python train.py --n_layer=14 --d_model=192 --n_head=6 --n_kv_head=1 --head_dim=32 --d_mlp=512 --vocab_size=4096 --activation="swiglu" --norm="rmsnorm" --norm_place="pre" --norm_eps=1e-06 --positions="rope" --rope_base=10000.0 --rope_fraction=1.0 --qk_norm=false --attn_scale=0.177 --bias="none" --tie_embeddings=false --parallel_block=false --extras=["local attention windows", "gated attention", "a norm on each head", "hashed n-gram embeddings", "an embedding shortcut"] --init="uniform" --init_std_qkv=0.0388 --init_std_o=0.0482 --init_std_up=0.0555 --init_std_down=0.0555 --optimizer="muon_variant" --lr=0.00376 --beta1=0.95 --weight_decay=0.0 --lr_head=0.00388 --warmup_steps=200 --schedule="wsd" --decay_fraction=1.0 --decay_shape="linear" --final_lr_fraction=0.0 --batch_tokens=[16384, 32768, 65536] --seq_len=256 --doc_mask=true --train_tokens=380500000 --steps=11386 --dataset="wikipedia_en"
Each number is 500 + 50 x the weight over its row's rms, rounded and kept within 0 to 999. Layers, rows and columns count from 0. Numbers have three digits each. The size before them is the row's rms in percent of the matrix's.

# up: layer 3 MLP up, 512x192, rms 0.0554, rows 38-83, columns 96-191
# down: layer 3 MLP down (transposed), 512x192, rms 0.0554, rows 38-83, columns 96-191
# gate: layer 3 MLP gate, 512x192, rms 0.0554, rows 39-84, columns 96-191
up38 098:576479467499442519618501586486579549659463541551480474473454471468428442535485487559618504470534540508495501520524524543555571492486545549523483462517574552400421568495447449462555559584470460501463475511501472502475439544571470487563506447444561477562545532445501479417483579525399550477
down38 097:582502538410545434513434495480456438505483530434584560597502490573570524528502521442414507497589537475631503513469430510531478469513408510572452552546524519461552516410476460547549496576518609480499582500575487546511426492529508495575388540550541503459537458493564497559492534538487505584
gate39 107:473490467483548522524519577558500549529450483567529533463561402560452538413489534473468446497631527464463447454431497476581480469543464430600424551458489491480578497435574547503599456481437552517500484471367499498465430440483497463497517510511502525455532504525501491435420470495578593513
up39 109:601567418466581571452474485486541517510466461518484498500499497485509547520546543562576436517540552510473541548471540433540543496545452413422475514462536496421600433543626516502508499466423563631520514552606476440448489521400526464453513511582508458470466557519500376505515400508471506426
down39 099:525458595376469486519591471449538514470458563554539589509517495599436540409446629506446421438444446461502447476566520535437471463454569558458480471562495546474449545497541601523558497478415566501500529509521584515519492485503491542494512482460409463522511411531464455521472539585583479563
gate40 100:539518590577457451487551582451435484542475472459532541421467506494591474483494425514441484555454443552584531516467524530442537567498468500528461605508454566436593469568497440463510534602528418580555475533506503517489510490486469516571461543542477458503431538466423512519496460527423538501
up40 104:496517520472548493599452411509572519496465501589517579524507486446586424503545414494462513509544491560429504543451531456437536425541486484572501534485537518553503584374467587568403462489517408478503539482496542584397437573545519498469415586488479490451512537475496507513478478531464523541
down40 104:533473457482468425521412601419512487449510530421497436472447434456540453455476573577529514510405547547509466472529411490437553545545584522436551413548472451448426437572473484508451499441534545465492479469499522434561607485453532474521481441506491475460578474583472552455554470529573447513
gate41 107:453498418455527512423450430470575493458467502561442433432467458507613374520595501507523483408537540467439593495613440513459460472516539458584434520589505605569510528563486467589461447512418504615507506510525526522464566532499592547573475473569537558509472505459430520412569486496577501492
up41 099:491569490523499569527475517536445508576444550586477604470430527492529459437520480472468424479474481481503552434472506451507593607561531486436521475472496537527492429422564523487464552444565557431422489542528455500500474482508412530525369448503570464505462554452476605526511586494491464470
down41 100:538416408486440468425474424501398542544470530444581501508522468470580522450482419504548461453450449420550539483468549473496577440508506442607471574466474557529585486587510559564410455554613511552416374459528437573441457509495539544510516467541516429458440569522475534536446509515501489484
gate42 102:482549454496536510429419524441588552495559445573503438391484474433494496485524595544460463534512414577517435565494463454474456547585549545468480428509458496562447586443484495472503458452449485469493485537509539528466565536553557490561474461525468485423398416482618527487508527473554524540
up42 101:502645621381394533467539483468485475560413565434503495514495473473476483459416524475432525405507529465511430442521504517539496456570551460489488455504524541583561510614492463526504469493492564543506388464510538518465502509491448573480500579563489476517588583448452511529541430554556462441
down42 103:537562477480528464543428456453476431494499483494582457462492530450532449415464475613524466434488483489562500442502392402474539568455547450524484514526469396479613504495498447534516466571556609451567545552527454460579518628475434486470424566473504442553554498380403451532525462481528452488
gate43 104:503493460420457479490491577471550506567493490533526525544486607478474511504525518467502442528590452532508500591522457435511573491583452504372408423578491453474459539546628428424447568440530420460513494503509547442528538461450470496459511492523501493533506539548457566629478559607465548492
up43 102:541499498465468524638531594474521470518503461539566516554470537520555520527528495457528471455502511593549600610447468512497449606497565549437551564491538466531452522582539522382517512468565502470493511463584465491521472445482542600440567516387475522492480412571567540583551554427495465550
down43 100:527490457463476476595505522472542475583535533520482527479470541560499466514533505492464451401576488605475552475479504413489490578529452500496558601533468622552541411472541485532388537539509390486501525475544501530528486498464478493511541438528537515515539462558492587549579527487540521505
gate44 098:407520520431501468507475552490557487496441544530524581458548491513502497539422455462486595427485460444547478470471374471496517460543505556499458464471470467469464364432501514439503631550431560557435466439412594599498559514521496469460497399482491516504470539495516459558448471519461522501
up44 098:524406452562475458572431449615571420569568541549508452406476601478485495431528498540487449588550501525505529469511452594482510396477413530495513422532493542507567472623476450531476473455488512430485578474446518599517604601474487471536488506451440476465484499535585441546521641443439430441
down44 099:537479522451425525497551510503489516504511447436521513489451535516495483541488480553532564516451489439527484503532459554512498515579529502447536495506472426457426452466487560488409432535431526438450434429458505563574527524638542464597525473512472467584530492481480470525310491487471472470
gate45 102:463497460416522482541677468451445536560498454539508505511423451531470503517526525506471423428444559451503462462554454445512532551475562546411460423553509504470576530538523495478553489533602527406460573543554520534465480515559486458553436502468480475508459538460587471516519480435526441516
up45 098:573553398526581542542533422431501507585492466581513444518492422395496393471522441534460540565434427312488522487521432390566436418416449490503506391545487462438554569481492497506556554466530543484496473419532538460478406490427503604574582450512517496557446465505533476518480438414526552503
down45 098:474533512575436502444458540533475540422471507573557432569499597542479498503488569445474556497515460617485515497476497508536583556484500577481499556393530506544493496508545529418537486475451418472563458550512497533442519417456528463479478488524420519540479534493399491511483573555517481591
gate46 096:459510502453435500497628515488570579464447527465490527472483558445505509438520520505498416397473521442533575527545516412493499508436540582479477404519548493485515510485464569477506463551501465452507545621504555475503577467509430531405571570427452482573640464559438534491527495482477520564
up46 094:459425451508509459555540491559476518471393398477509541493585540546515548534584450420558508473449491421552485452455457592380461491370555515575510483504485453478430461423468441515500475640484536549507443569478484514426385548384479501452476465516476464654578426552474521473478464517529483441
down46 095:514486480509563499528520479483488591501508515479512558428610465455471472534532553548530450435507461383537460538493420508447458456544496463543486476421477587485466491428474425459452612614365467525579492519511450573467427476402457532554512502632593509518460502401429452370445544437558569448
gate47 103:580490478456522523571486481546498519467520554564547432489479441528486459468502414467575507514506432496474578500501578597514402505629461455553482577482530457470497532581561455468488425464528459635456473479466439551512555508525565506502492468445483432503484440456411526561509525416614504434
up47 100:521432450468469516414450516543518394519608542560446538567483467543550483478416518462471496505513447553602478531564557459433482552377538542514475617517521569478561532428404457506452454526451458501493534551381384502527435484565473503436581477546477492415428523534487505462574508455564514562
down47 101:497543547480581461464460496530550431530472462597587500563554600562497519487447394500465497581500545484493441550519487523458466481498507463444417516496563448496545523507435454501521412513427444515391454478422482448517431484449471542523388414430494479513562448503493496527504564491533562508
gate48 097:464475528535449512431516441551510471485431441530516540460587447508593463495437483484580473434529534566468530477444497594512467476503494477451483570509478490516440507517504556472466509470504533472445527580566477516522478611550526437507496464529523510531483472519527424561424488424563373523
up48 097:539427532600518555491395379523542454495513451528589462500534470505492531438517556442512524427517465493524589474490488516429470459507418490531522479548471472544531417530454434502509524598498537552455438516484461528447480485564549532558446457602522508529519541507577439607537450601458453494
down48 098:428590558553333645482501487520514417446499440483443497524476458425565445415413602423535484559492528598506476534517557538513480469533456490469469462536536453549487463523497464490518476544494530459474459543575465484518492471522434500503464484497541519456545545601404467458435494443543452594
gate49 102:432436454514448491532511489436591466473520540598552604487414507482515530548478470540490556571578488440427478568460510491468526505483485457592427453513513494411566379518436557465551472478565474543520430441477479574492474413447479492452523431561491469556465485542541492518608511561425426529
up49 097:486465510486493583449562545492529507505495489473471608453484505470528399448535516566580511380594465500425449447461522506511485458385534465489467543542471542510416483465504526422474456444462405386509435493465604578527438530462495614509543463449451456476606554519481512556482488496489484492
down49 096:473487535492542582472535533542566484454491493584495500494536621577483489491527575510401419516524502524523527549481550519499506578458512455579444538493563402524491387411532558489512442416491513516630505417570484491566474500394502577479553495553494439558451516601564482542469465434511479481
gate50 101:547535568540508463555462477440567501543489532569510474490560483436509533430537485505431533498520537505501513511474458429583494476476456466478556479438509517440549480493522545478558518545447568560483456418569585454493436496531489547551376396517467476530522515442403456557488441517568499509
up50 104:439534538542525551506468463593400446548484450492532513502597560499517581538507456484479568498519463459457512503486515562463497476481416513514595517539435531531534414497526500408519410505384546519541531456524514454486518466447483468541545566504413522422412503532437585477542506388553540579
down50 100:542477555490448473469536442461500565507488562506486549442457439575436575452500555439467398454455454454483548489443421518442436457414481516479519543528560480405479552485502580499521474459532532458531548483423567540443490445527420445544565544565550504540519519487521403462421422551610538415
gate51 100:531543562472514499502473519522572417565476493490494566474490637555565521538497467559469492539457486496507418450440505571423538502474513520461533462545468575453445467422475530503569544648458558537514553511452545442501512482512574490529455356530489615473448474512532539474457531437492443494
up51 099:558561563443437395467547473586573528539495492484526520518480524521520509456482467474565459502514408558513426560524526517455534440570481452351482427439472459614494553397463485499513549575549479447454546445536470454484440478551494542410481552491518461456494542456465510523516500475523539488
down51 099:495452487498504507422550496359477485548400574446442531591470531568558452481527486461490518466511448525456490534441497485484644437479546538474492423508436597520430537553462508465540578484540519472529573572469457534539532513545535456614552472475479570445538514618500479382533512504554542525
gate52 103:470533505420576454513445541522548504476365458422509547462561456462451530500506526426484470478471510616514485553515549563554609527502530483465461547494551491532506534471445434546514412547569511458522542559415526521530540518523514508463555476443400519489515483633486387507516461497485493506
up52 100:457561434496491505473472506531495507451485577585467441564516515500513556562490510468549462490655477508448478539484444527390541486523444489471442537516407513501482567526374427587600415523525468557511401459448546468497566500476488529460552488484581520538472563562397457464572520559517505415
down52 102:424637510546363563398457469527546442537509599557421526515433511516499513489453503463463504459522504473529509491554514459478495538426454550436581415497558519436541459509547510625510415497492463495453499497567486492531472381481475550436493575474582438581465510513447458493509549461480509490
gate53 100:420486454541426394576465668505563428524595467484438481488502488559474459575435526575491370451441492516501431489540487513416526500513566505525460525516540510541496522443369576421478526533467509538545533467517591511558466524476404562503507422484506481522551457524483504492512544603520496513
up53 095:447487508504446464525483461478518466504492461475535434487530595512515534476474463508452390518474537546512507571470586534389413578460355477568504554542461446481435579492608520559534399526425572504545419511436497559574541492411505548543480510568520453558526458489477364455563477496544521527
down53 098:465573527360556499444482447552541471410473542490521437512430531477562558543553502488395568469379478448583581527419558488463494473532485497516589477468417470473497578509583447551508450473534450462504574495475515562548549444465558434535459502538529564563477455499372524378460484427534487494
gate54 099:503578443533382573424438530497496535573469429543399497485537500591564560576497452497622541514456500569481508462439568520459604487527548523516471590540498446494462478526436474485513497516476492509515577447408497518419480539468514549552497399459609531482440493451449536477494557487519482494
up54 102:584472508537523473398498545506573507386467411529578458474614505519532559483484501526434458542419519472554410416523475547524522525450564456476538401526552485522459469468465494480466535507614482450472497532498431396452513492454479471478509554571472531499362485509572471416504493509584440572
down54 107:552471569519569429496445477443564471555456494584491493480478462546550574458553430494464439492525453492523551563469450498428491597464463436517510526438584468531430496443574554439477541600604503400568513433508468364547534587493591404495485539523454549612444418500510509519548487482496580463
gate55 097:501550440521507609512462611484500480486505493545455445550520448530506509506475555618411465514531584504392520409442393531475472432518441525492530596500547524484594511504567568506407505499481511403473531450575535530501457480538400501519468451554582552524510531517455460415542479469470541496
up55 098:478559531540442546509508445415488499362466539551398484509506413447568442481461486528474488500541564452455477443533431535562475435469484526584448567491495463482411454512417445453501594531509516550507459446538522516491466437453546559576599408614492414453472518526539528458486524504439551436
down55 098:583496579419523533452473440485518485509585570391487480476559531470474492482529394446539541443481451530504483519542542506528518596475547491569459525478505463448409512511521522506504462503575477482531484485471530558459562642529563569509460549464468530545476512404488590565430518469546463508
gate56 102:580500519518555403473529567510487460431482477482507411512405540534488521473321448550531476472552549588496490538434583446498534495434485505551543559514542575476506441511491476421478428460477553460460523480509490485516444429578526489379613526542517508538537474470541499502482400440489539566
up56 101:561547504466481427517422420504503608459489474472514571388510464446498441564409520494587479479609472541610518551483535455524460601443476476582541526501530535447482511475494530549480504541551445501501559553474443491483468555525518503439506483446461497540464514382558485490445526500494586506
down56 103:459496539440464457540467522394504541548536480536390569518477524505479431547464542529551429586510467442508461518468498490500470487555392448613466403574409499546461558540452543402489531503467535497480548488463534497495471534556520625527560532591548521491469531487555555438443500563480551552
gate57 103:416453462490518528521565451449414528469424397466505448525506439458457469506496582474516474462480422511557453526461524526458509505601457550524526467555407397485412546558367587498469419459472472507526446602478506513550513450473497508525519529560503510411507558497534488516476478478539483522
up57 100:537488471509502461421421495532579496477527625540470480430494599559493486406440476502443536510577536461547533440510622422450472473430510469479480506555486554479551486474539466486452594459495541488459507460529433497510476507527468411528454554391568515544487453519453512466465476437401512499
down57 101:519557444423505559464508602500598586499504571526510542475575476578503449469511587462506508573503503513457462425559548377553463497493504457479471382497485474522488411497503429396522546509491518432357583522522406448556532430469509452444565476520490511428585493548462498520462520489441436524
gate58 096:457505494537569510462502482474467509520537472602557518520523517395426499541457459624488500515436502481412487399447470623503468533534453481468422448517430430477411401496478517574458546562567480456481491519595551476480506553468549433583466526578573545495467560587539543552454518548488426549
up58 092:461536498521504556462470537486582488572497454467491385466461389536443382523575518519523494499520553456423444521415483531545503400497481543530545464470452523490495507497499472533457470498496496511480436488581496492522571417466554502467527482648511542532465529455482559502471474423454499441
down58 092:519421486426507460447521481515413450361452587451467421553555468482578494453470531468562561532480504537471431472475646509537543570517447517484467519443502502506489442450476404434514458560510576496427543519572553506538523460552618553555483508505482423542513430510500530573520460431478545488
gate59 100:493613551559543544504502471463473425509485570486536500482597486538468586517507463504510495578454568488459597524588541529436545376496522431527435575486492512596534450406402540512541487545488455590395533517422546483448447535420487471448570604439444494481504481506482551535486468530526483493
up59 099:591467455494544421404484513526468568503473576456518519441442455453572458515495419466410467640536545546464448508517442469468339423543499542507479576465498506518488439527452500459498536429484500478515489459509582453438530482586515500565436486430449428462586557545498446496510497557469516523
down59 105:567501514615509505510469508559556526441524596427489655540404504494520382493525444527470505392595519475584396475530476476535451568539493437454434424492508468522527551520403568519507478582452439519500507572472518464481493462562515492576564615445482505486542553565493526443468545459547510550
gate60 101:492514407541506492502519488495475520485543467433509575460634482464579537558557547408488486459405506451485459509524408505513489489439469483480490456463527526533422433452588418514432538525489493508476549464474526490467518523493453503484530454567469545465587508505489653514462404544458470411
up60 095:446546539543504461534452561431561502501524499511525543583482455568561501496442391505394459627477451584508466417475540581544511453492544522508456493481500438388363487546501443501454523583459554430494532464397538499562454535393498460568560481600545507532547462462530511471462422578578514517
down60 098:585570546566478551596516485492550487513430458442476496504467476440487476560466564443527536488617540517520574439504490502521530481506554523486475484546574456533453488495487490475538472496414576586441525506482546527450489487491541467514476477536508407509576526527559382455485500421534453607
gate61 096:408489456482532535500493518489451566490468473608433521453424587521546538600463534453524455588573478465559519447511532506432424584581488551524579556532387614514495526518505522488520554501446614423466424582469469407484553455509535501489499442574492520560453444622420552494499486534501439469
up61 097:485481549550448492409510503464524491430516502486508496525480461412431532446553489477501504480435493498560529536572436530542470495493606442443487433497465451541448543565532519555423504557453465469470561594565482500479545503493453506557504477478374478477567491502501496558561520534469519499
down61 098:541547472420503545417512492461458420527522513434461498476475515459516496540473532451505545526448559547490511367606535562463448544471521498488436498545523467504532528534571505513596529512550479426503481426544514476570558424490521463558530493481511497532513553419486510455548538487562573450
gate62 105:503539399450506447533516502496518475526479547517442548577496447536469501543523500498513558610420520472490517582626455549500461562515524608425466516514466483592523437465437510582460501557541396478448507498482483571504517458501409510578461478469461520460448556480480479528458515569550616507
up62 106:475536429571498438570519526429540504478508560453537446543460486469478420464525512472493527573500484528486481559619571417512541640459565479493572580455439548500541467495488517403444495526570506489488594463510510620543526505512423579480513482513529525542553497523468546512530482596480533434
down62 106:531475549477511612479472501488390493573490503481520533513463487536470470438453552447479465419524457410433474477458564471447416407492486509491525563491482516492499554507568534531507620483470501524472548482401462469432475551557486406479537499520527477547499455530547560540566547518609572433
gate63 104:507459559449465499477422451423472561588483551589530499510542579516390496538502545469524598589383501419512613512542518506525483548500496487512452597464491505504468467596608508483479438545531515536498496541472540493531420461514561482484517546670498558511526619494478405488534549460485442575
up63 095:448463507514531493479531488503471438496515494512502506460486414481614511497511410557558443504447537446498530654504433561593474471562498481557489436569493499464545489579542514506471464450474533526504473483497501581521549540544531520436483432574516506381330506485611523644458426554582539491
down63 099:508467539518442521516491478530427551439527473531590465490496470503477478486535459465473483565495505418491532577374518516536560560546577518557470547538406530518471569457561486393497427431502555470530475498522440529461557534446498503506444449428559530573516545547490483544520473442544490479
gate64 110:480473488488448495508557501504489457420547484468495497420480530551410475529510576620448571516548515505412506551548496473492518464506512459558478432504415509448458524452432473456606486633527553469501480520435554455568433477448501520444425441466446391497388477500513456508521446481411545507
up64 103:572470558464426523466482490591511510544567552446518452545569503508557468492516492481511542573484447474570512477487544454379512611607531496440529542549527409484513474539500529569504504455543528425603450519590552539512491509520478524551536499646454638514414440471490480506507537581450538434
down64 098:535511571512526446495453461432434504550414496555478526623473505448473438465482500459531491512494565453584603431469560520526523473563534479503408582454437429479523412496517477381513603539499467536488447533522437518497484540596538463454538613463517528483548469551455563454409457504551504563
gate65 103:457615508464461509515513492470474397454492515535506519480477544495594599571476562530443435576555493527543421508522448585462530604497543548566542532390467478510453545584479495432509490603402566479454531519392527419480492479436424474477515443482501484521508371442560505541546425496522491492
up65 101:428463603501549494581568581410489549571459455499472487553489500477540543468554446572441451484503507393424502553467498499497475474442513492413489521457463542474505404489514470597468539485565443557507553459449580559388453422525600492487580455414514413471492393516506498429572587439546555477
down65 102:493443458476504587472494410480480530514607487517499520506457495459594477517362470529400459469503532481523609508577466531630476459472456449540537529537465590505465480502518510497528410460497393510531486564543565504502537513549511473564475517521507372558488370473445599465491444532467461467
gate66 097:508494509527505453524553469423518504540464539590462508489537577557626477475506460453498454601491582568471476431499495542520409491441422548489440481553497493526442579611499517435517496525520512483463493466446449539556484568534411461546636490488511526542583558389489491523477572411565564598
up66 097:474441481542477478489420476475561509598499508560467497391532523469457438523565523505516461436491493434461592514560501565440472549406565456439564568568469524532536460502508517581493530484405509484448544545453403487462512448521490449502518485452477509418508506517501547474448485562574501480
down66 099:477490467480482418475452432650573574560496509461514543529460556489429539503482466481541493510529488426543546439558502424530467501481553557533520421443529542468515577463531446472577427436474481542439495463381521587537516555359527541488596469527615519526558554586430460610474490504542549567
gate67 095:543534401531510473517452597484464466522440486524511586434428584452480483532529437462467422548409541519463509575426498500511521473541551517461590503372467450399535389419511511427497492427422440483520448547531486495560475502473566494533478475582559476436499525540497517525469517531484502480
up67 099:539512442509516423636430545512461476521464544497548522505447518422483575479452477469425541424544512494444474460545528463521427462443470533451463550494469562503446540392408483447466523422440503485498473556516496464486498501468508563570438619476449615463487578488428475488464445486444460495
down67 097:532551564472544525522496501517507593502525497470499466480481492573450407411412557442446503478572442521525474555483566502471530481527499550509392434450503510432513464588410577630468464596604415519491601461535575542525476548468501543467486478487505498496479462469440430526548526548520568489
gate68 097:518481485513611488505434519500492500515511572583520438528467386433493443452368461501441457529500549425504513498505498511473536548503546477509476412467470554590496497515505504449411541497554368590521438553514455484495566497507514518495415570527530516598416489590534444468424497515519460472
up68 103:522479463526436427489513495511555500510496453583469484534499536511578504450501500541466457520504484470387464541582538460479394561556541571508463563494536484445495511512490410446457555490537531447455522443531542436528499543531427456637514520551521489448571405423476522552493618518493471549
down68 100:434547550429445506448472516453482489512442480544559567573541574569465492512397478506544497587551428515504428432447523515498551533505452513429504588507462520422532485412545539568599505508529427421513554460404505543434540461514487418453478522414499515512524488459525567480550519590429505510
gate69 102:482514498576459443544447542506563497555569442560429474477512514452581541545517500554501492565425538522591549493437505477559510590476491545564463519482610520485525534431461440626538488466533439535506553560491535506458477568437545466508494459486458459571435490495428562472532486426519529514
up69 103:523579484464458503480490566542585583513486454509521512549545500424497505478412570475471458476470527447588520529520477425647425578465429485523546496474584538518461475519452484473522515454430480564532514478441436552504476471520464490464439457450473539487547524380434415492556481532581487489
down69 105:468469559519489476510568589532519541511476532532488471423513514606674524581552492498536480617449467544525513503465510504487525449568390569502494563425480455475467572559478560509480576443521473560481478564491404472479580483435459489527530453543561608453474536484590501383496493491498536476
gate70 095:500440469574412578479510541502552525447494460451489437417526455421465572593519519573508577560525460496429503516501446564589563508570469496554479490483548526476506550480432542430492504576513471432531456467382464396517489542516521459463520504453498437619481510479498540536485421592496522505
up70 101:503481517475477503414453581599561519485459525500538382490438518402498486530529503612433515485407467490505499407503426527575536555512531506517497480555591564439521447532429395422465480468508503474575494454517427420515587471493438562540468509457511417453543509476415496552495526506546504470
down70 100:478482591501530498430494416570494478443462497430499478470531548459395441580506451547432538411407455442476465377475512527539498531431451491467450558505568579435536408546434455501496451414462461454565548582504436506456553364499486486486527453557531513513421418448393482516422520546487526482
gate71 105:444502420475464473428553500482474516600499565520496403513506573510475506409506475468500490516507516485468495559519486473509542578587417472589456568447462521514527468476548456512466535534425507525460382499514541582541569454464575586570521342669569450535464492538512539418539368422444504457
up71 103:505507466533519546510526536531408499486509490514468531532433533564511493510540539591538456528442445545414592505537555418527632448484459563464434417513372519560617483434444513549506643540541502490553469540601507489488435496536598537560528557468476408473536417513477430568456438495458494544
down71 103:552519502465514432496477502478520613408452462551554528506495480475491545508512522534467483533454457446556534465468499529508421494471482555429560481407520383479459514572600555461497447475533446390477423467456516521493460499595462549408521547454483505577506524450530518616493559504588662523
gate72 103:452486494542518561557540511518497513503482443516492495449504551541405419560440500509561580430501516466532491498524444592413539494552565449418464569476462507531547510470478479533466416495515473426501506468536454400470543476576528578416466449525544554425428451404547585446436581485567504529
up72 102:494525592411447529447483520552489570597441480416570490499489542583551519575516503539529496573477595468448538492485460515497419555454529476471520472389523406485449521392504470446492508493473445423530472469594590504462588465492549488505470524492584521450350523471534510480524489538505491524
down72 104:511401497521411596443549491449505558397471523524473425445524552444493504473521517523520624477542544534570491554575425510469540527501547465481525549448466504586557492503467406528502480517457425409501502391494443421384563378545490500466484498525529525533467465471464514569503585554591479504
gate73 104:577414450489528465545428581523537450492527490516499511512545433591445564509577561426521517368449624505628577556477658460485474491531589459452537470515516449534412477498499475551411502533435489526469546575415524483469560530503582577523456510485464461480451569518534500437503455473394529528
up73 102:470510510541395519596543540543452509464575498516469563524521594596545532522488474503596498450541501498516451485426457515601485452466467523536570471393569474448415492423483595461530453452552556435454539483457431508589494447490541448458453518505496604450472512520531521478557508527538477427
down73 098:506542608466528480517562470617508547520521581532537579528543542544550473551453511510486489505486494473413490429479507468554382453618466450522432483550436492465530546395454550525610455546490561460452442480453496417469465488512437391407483519481581534458568429419548489509522543518406485517
gate74 101:527489467621571529469470445632493500394473438480453514418553499515494461566484470510540501486483435610537472477529593491502522484429474473517542467501550472459475479517522491395471485560477409459514477530428633502481458520502486407467394468536574512490500429483447449537418515535535535584
up74 101:520526445526456552441584573502474522551542473533460495439443517551486538491599432583427506579484508418451564493497513534524497525455573465407452537519561507521586597578517480489525575562464510557586450443484542519462478544492575510554485533528485387580455467502464559555524520442479526472
down74 096:416523495436388488454450576506583500511492537589428511486445496639524497488476498521443447504540542525441476495481505415489468549597529539521587467488454440590418557488522535515461529435431448473492434452538444461521524542567558468455590513509585481501448465441446481545580486446462430507
gate75 102:382589496513484519526584589541508465473474480523509547465513538462482507423443461565495497442511565469547482556521436468422495567515547481426488496514509485445522501450556476554517493506553498499458599477522521520523547491462507465458574555533511430497546502404425588546545512482616425598
up75 094:499595467523533566549514504460521547450401491589415551501577538548529500386419519494489562489489484534500510525510493468426443554373518422443542504495502528447400490490450528582452546511575541505494493460597487527616521556526511529542482544449445479488487492476467494458497535483622534388
down75 097:477579438533421476546529530458557513526488447500524486401426499535471523519486520534522430432502552514523465513476462482455471485500536472500619459595465489546565455462467441494578393514440583463505583592480517518576583436434556534547487466528460497523530418521541541586444564595552480589
gate76 104:474486502502572515489547405492484456424472463435515539490476489559642524530573497561463515523537518541451481511582531488522490573513440502563462499595470451533478522535555534532498493485383594499498387643529490520424471550524473500407513434422509436478514547479501485529478572472494409472
up76 104:480500529559543547565418512483456511531457554477532449492431503548528425348529531472488427485496587463425482448583511503525508467532430557614525565439513530512496471491456527496545466539540476513429543482469509470513530525526402507458544498551486496474578368458535495439484463539513583550
down76 104:521474402523434465439450462517536482486485533511520492447563571518438573473463497516471537500391514467468521454513509492450552479582504490482542467483506548458503477509584499487497502572488399542575580450466404519519589404497537549543447588545527539523470545507546473493423404481597514452
gate77 095:621477450461525468514527554517481485492427460491577499431402467503466445464498514521476512434556582548463560558437419602483540485406535424503480471505462525449502563606449518450503469586472457572605473507476553573477532537542468508454530453598423445515510581582478515483485487479482498505
up77 096:495454538494509410535588548489522503472492483439503501456615477535491508520562535532437465618506547491607532461498493450517420437498488507507536404532462542607505496537478477488604519467470586457454465571469459477542470503585546443490428495578467544490579410463472468501497574477516504511
down77 096:516581442541479486486539456498500537567508545520437567572536528522483413576546412479479507558492472531445538549528506463449479533514590545515461560480488453519449466438650596441490560471553521495556514539498630525562543487434517532519587527520493454420452488460453425507451521524475595559
gate78 103:468500485540443440520588472440455469477541554619501521460471419496458484532388540523557437418443512517425529578523505501545496601532404549536562506519446467510432545519491472484505507412532524511514512443413610494555515464631525577516605473481547565437480502568582450566455542503491457573
up78 086:505563497527478491528530495481389429504455454586546500524585439543572541514549508484533469517521521462466559586458467447510576525425449580466409540597421452500465553547470411556535524451483501431478587417529521598509486642556557477498479519537515566472526562496528442456565491416393460503
down78 107:505526490439555515497460532521543581512461470364481414507496567460492502524545477471466552499517503394567481412529487475510556401466610501498527554497604530485503514501550510482452429604447494528548476521450430510474525557506425461536511533557439383539547440391431518457538447517515618441
gate79 100:522501555547449516450606563434519401520463527436486466449487406550529549542510488458539468443426532469514443434558540450519536426544528532501515510538490527513471486398540458372521482534501554613509452470610439556533435466482594510554486561479431500502502544620467487571562606497474468519
up79 099:635510522534387496525627417508497528528484545492528473391501518491478490485477469384481560497461408505474406534499523454604412462526461464474571463532457441556440475472504533490520544535488504429514451504525496430436505468512542557478470530555498470486550413565482571541512457468576550545
down79 101:508627507542547473473426483483506517480363513511493505593483568538611524482570570596480472482506592507495528553504455515591539587554534552470441491512557522517471472500471454453421454423542504496530434529532557551483475530513523444506487474491478518440473427501496431497506511517533549532
gate80 099:534530542430549477496582501462619503513498508425495550578467522526518432464520439493568532457470597561472559510489538483499473522456401459517488541531522664440459527467562531495449546416555570508607514403600486590479523448557488525512538488496493486478558556568546501536509438437465530486
up80 103:568424469440497482502408545508635515522517401458455509448512558453454500542523468525504549525564495538467540558468490518490531492556448518497451538531469549479567477460545513528514483450454468499595503579547451495597503484451464497492391441542478493444522441509390468669499540611522508530
down80 101:492547536442474496460461548703487526490533518575611540452526513475540445472489470481410502572561521488512522539450456533543557491511487495621523470464463534480536473524463514552550493569530480396542505508513523499454526477508481441457486468492546506453427435427571450517527468534453491522
gate81 096:545514452465507554470523511463503510525501550504540429516488521490532484477536529677364605518430474541496458438477500482541529514448517474473501504514570573485489508520555582482518509582408462470465449484422440432383519477474524590496555540540492500551494483493464554444499521403488453570
up81 098:392470560448555491530525463436558546547501433482452577522563434518495483520505477464582484439527479469542525534460565508574466465469504476516428480596490584534536463474517533532428386431467580404504466559515512486531508422581530522475569415476552446479511508567486542483547526525639473508
down81 096:467429533492493479532523522533465498463513461569523493524499531521582493502485631613440496501423473615469505539535407541566499568535532469526469524570524561418483481519468511469501546493454480508454530464520478479379604464403531544559536489499458540502515513531525469472440593489540416472
gate82 100:519510444538525510515523459479490450481484496362507541477533488516551481465479468420581527531457509429481647531468487566563500529524534582524505556478522468511485408483547525519465432452454489513435500436534523491483488485525438578585566375548492469445536567495492488566479525510492509619
up82 101:599559573452464486560488543526525550487454408556539497547464493418406596497441448466507544466520527478496465511529517428493579492412554555510434517447453483466527453452470504404519582513481460565575510495481414425435411549424488499484458570558585597517601493537460371550497487426467432513
down82 099:519466554469526557555492519550514577443444422514474466510435461441559464538419516612470538500539452473462477536575507432509553542501520533494463464457477498531475539408449537499470528490472402614512426544526433475524493496483464517568438491464513571494548436514543483556394389467459495426
gate83 099:502524490498528453498500546511529444565508510549553475455499510419494475485447456478518498513444532519438641509432507566462596486341465465523582610478435525410452505476533421350453435405483478511601552500462502459506551535526465524420473498458583447451488517446576489479477509485503479416
up83 096:445487452448506507582425568481462577537527536477529568540593433444477493542504510497528514591512522528587527518606551482502531588577494528447476455634561586508471446442479535566516541508504564424586470540494523506529479575420533508552509503492498545562447465612469510501443484513490498508
down83 099:502596438502433503484469527525504515604482500480586492497457584496577540502512443474531545466486425536491587443567481432466549383442461488468551423478528504491509506535526601580390445457443442519562546499483475434466561588442443605532576515473565536500555559489493430526528518506446492475
gate84 104:443410497511565582460545532428545414424533585521514471454504465487445464533542485488545512491498496470442512512549486568449406583455553451540553352504498429458519456480484525504508515478548423477457529510485515521449463573456457450499532557555584495401526467511409432455508475489540466586